Weights of a small transformer language model.
Size: 6 heads of 128, vocabulary 23991, 75.2M parameters.
Architecture: LayerNorm before each block, rotary positions, biases, tied embeddings, attention and MLP in parallel.
Training: a variant of Muon for these matrices, 601M tokens, 4584 steps.
Each number is 128 + 24 x the weight over the matrix's rms, rounded and kept within 0 to 255. Layers, rows and columns count from 0. Numbers have three digits each.

# up: layer 3 MLP up, 3072x768, rms 0.087, rows 1355-1368, columns 384-479
# down: layer 3 MLP down (transposed), 3072x768, rms 0.0448, rows 1355-1368, columns 384-479
up1355:105138136125119101091130117121170136093135127128092156133180130129114135173126133088130112156084168146147150177108080137144172132107154115147099159132126122129122177149111142105135195098143169079152169149138117131147093126188131115113140119120170135128100141136109096070143112095167140128
down1355:145188131129112167121159109115158113109104098137142156100140153161112104149155135097132067101094124111113169115126114156127164138146172094095113152069156078096099157161118120100113130122107156092137092108129145132152158119177163103094122122150107143088148125134122122133130092085101133121
up1356:136143130166086147141129142146145131143191119127151141154135126138168156111139161120122149121167099091113124109110094139147145107138135137129125159155128172139161099179128134156142112096163132139121155160099105119125108114155107070150115145107131156148084143091109179141142128167175136128
down1356:129123116146074149149123148120139150133130148127120138115135084124124131107157123110098084127131137106136081129144105144118104124146154117085092108145125088138112097086154162152131141110117117087157133081151124102135134151149170106159130118123108106156101106115106126138153135147131119136
up1357:135132086117147155145163111086135100151095142136155159115182076194113131151115156186126129117112120103109140121114140159139161154152132128118129130106094136140085110081134122112082143100142151158121118120142190129101105115136153129123146154077137143150143163144122100129102130081118132105
down1357:133110096131147133106151171134104141159134116116135130098160135162105151126106119119142118128128142093146100109147170152119106086125123130151127142139154152119108131138145103074148111130115090145107138113093134125123141120125143077134150145119108142116149140127135096104151091092100128129
up1358:115153127137117087126110111134118172148158101097137128123145162156067126133092123061167126144142118106161131069135118146161125173114134133133118132154131123151168106092125141114117137136102121150147123142136126112115118113149155135115140099174136148124125167121114135113106150136108101124
down1358:139123171122143168147104106137095144160143066149130134141103074141098130124118076114145143142139154145071167128124129106165124136144116144126100112099177112152092137145138158085091123130096129076074089114107130123122114135149112116169129102133156097130118137083112105093100142155140112133
up1359:175150137127086164190101165163127123127142120116091148162116137142104145118121138104090124163124128157164164163138130171125121151104127137169109126169134153154104162120092099115156168098131138130106124173132128143129115159161137087134153137130109132158178127123092118119146100133094145166
down1359:105148158151134136106137102175120102143154137118096112107120128117089137131140113128129141137155116170141109116110121137140101134128153101098179113128140110133120141139160172130141109132159109140114117100130104142147101123148140153084162177101143168146124125136145136109124162072129137097
up1360:114146097143115107136170138118120172092089156123096141149130114123100114147142106125169140146118145127101147120149176146142112155149141098135132092139137111158135137127097140152180123126130145146136125128091113173113166125133109154128130118149112121112153147122105144105117151125109140131
down1360:116169110103131132126107142136218138139112144121119166087127145111141152128143135136131126110128112135124127130135131162109140108119131137123105124100141124160109155090134123109125143125109104126114106148145127090146132114118126146119093104126134139154125159114107112126106131140141104122
up1361:111177132094110059129094110135102107075160148117102075129092099146138092144121143134170123121131140083151128093170162148108175157116143106137153129133125143142086087159185136124158114105145178116115161134137158116150144076104138179097109104186123090151132109119111120124112137114129140144
down1361:163169083115151130128103137143133103101087090146134191103115135126096151146090125114182138119163148143101124131127092102095158113175129096117111116138153139149086135133111138118138131142092149160100090171102132132133094121147104166130116122119141096128107148134143115093088135136126157138
up1362:088133156130121139144151112105098124134110132111129141155152118150131105126080108160116115147063106122123099146116131103134121089168133134137157124125066162135139087136119138157136123167137139125110096131118088107082121143073125134129114168131117091132127110149119180111073121128117141141
down1362:091132086104123148115124119099111144163107100143121109135123145111084141104137116133173145119122123106099090183119114148144131121142101074109178180145115093131182092165132186141164138114107173105086136172095106170087131116149155112142151124152127136165145064131140135105141137131100129127
up1363:125167150122140122125159183120118120086129104116103112136105128114150167148133126135127129141159108120096139165125082144068095134186106163119103113141138148117165117113127118138132129150151158182113092131153135106092140158158164150161137132161133088125084133126126146125100092160121163146
down1363:178140110146174094119158152104137165089124128132144088130122125116085123155064142155124114158120111158082131133153144152112086114124118148100118155129116114126157168135112173125142107117127134123097092111163113195137156117112120134135185148140148136141104124115136099120087124151148147095
up1364:117150109126103130105150119085104136122127140141104134148090144117137168160148133097148126127109128129137155111106121143105145135152139174096104118122117103132094106074137147113119097109104086116115162117129138123132144144118130145159145145185138125125092142140157146135063133148102104144
down1364:131141108112122136117109147110154177135094141113078141150106102100112107115133165105139106062122152144113130142135155115148149087104150099125127132127138109144135143109164155109149134092208104090145144135160127084169118125115129143152094134111098132172135147162106138081137198126116142135
up1365:098156111136146113108132138110158139103100150130167106126138135112057154163162105117131133143142121153129157146123094161094173113125158128133173160113109122141181084123149110089158179141145112124144123130189109109096154150143137137107083139128080119121126124150121163118121136155113100107
down1365:091158141126128131149130107137153114083138082136203108143100120151090138114102121131129145170142092150111121125159083125148069122124141071137157110126177138129105097153103064161146128110119086089165149157102096137144166141139160124119099112135146114162120097135154150115113169100153142111
up1366:122110120131129099130138042125106066111125151134161090151129198114110172164136123148100096120130135135138127138146174117128134142145113190110119152132126119162173133085148160079147142116154141138135148136143144136087129143137144121120140101150149136123122104114148141121100192129112137157
down1366:132132126099111081124120068165139146139127141107123109112195133149096099134142092138121121124128159134127100100121121130114121143164150140112120136170114085133175118084132139114127138100122155133115086102156114136128173124140139103128114105180153174141159132105088126155108145179179120125
up1367:114128129151113132094119133137149165153076143105158140156159082128103154154140172120104099138129091110155153106115138111100085155138162102122134128113096150121186136132115048129138119103183115135152165111127162150182138078086125186111082156111159133108100178115103125178086125095142132158
down1367:087119129126157118150102124113160131074084137153156124132126145138108104185154089160147098116111113119158141144173098123144124149117142102118115088121126154138139136150118132133151176113125111128142124143117089108141149145138139113099139129120099127128120142094135124154140122097133077102
up1368:143128134141164123109149161114148096160127138173134130117161114114133102130128137115148152171114115095144131128149082158070130093078147138142191130127121159118091123065110154109103112113145157151110156122160116144123184092139129166112086132136148093144102130120126146120103148091142117109
down1368:159129150184103074146126156139144127110182164120176165121110150141119149124108121138129098161129145083119130093149170177094100064140111128108151119119139148138127123130155130124120167163072091074121140156143079144122156145115116127108155116124111172143085139088164141092121122130128142114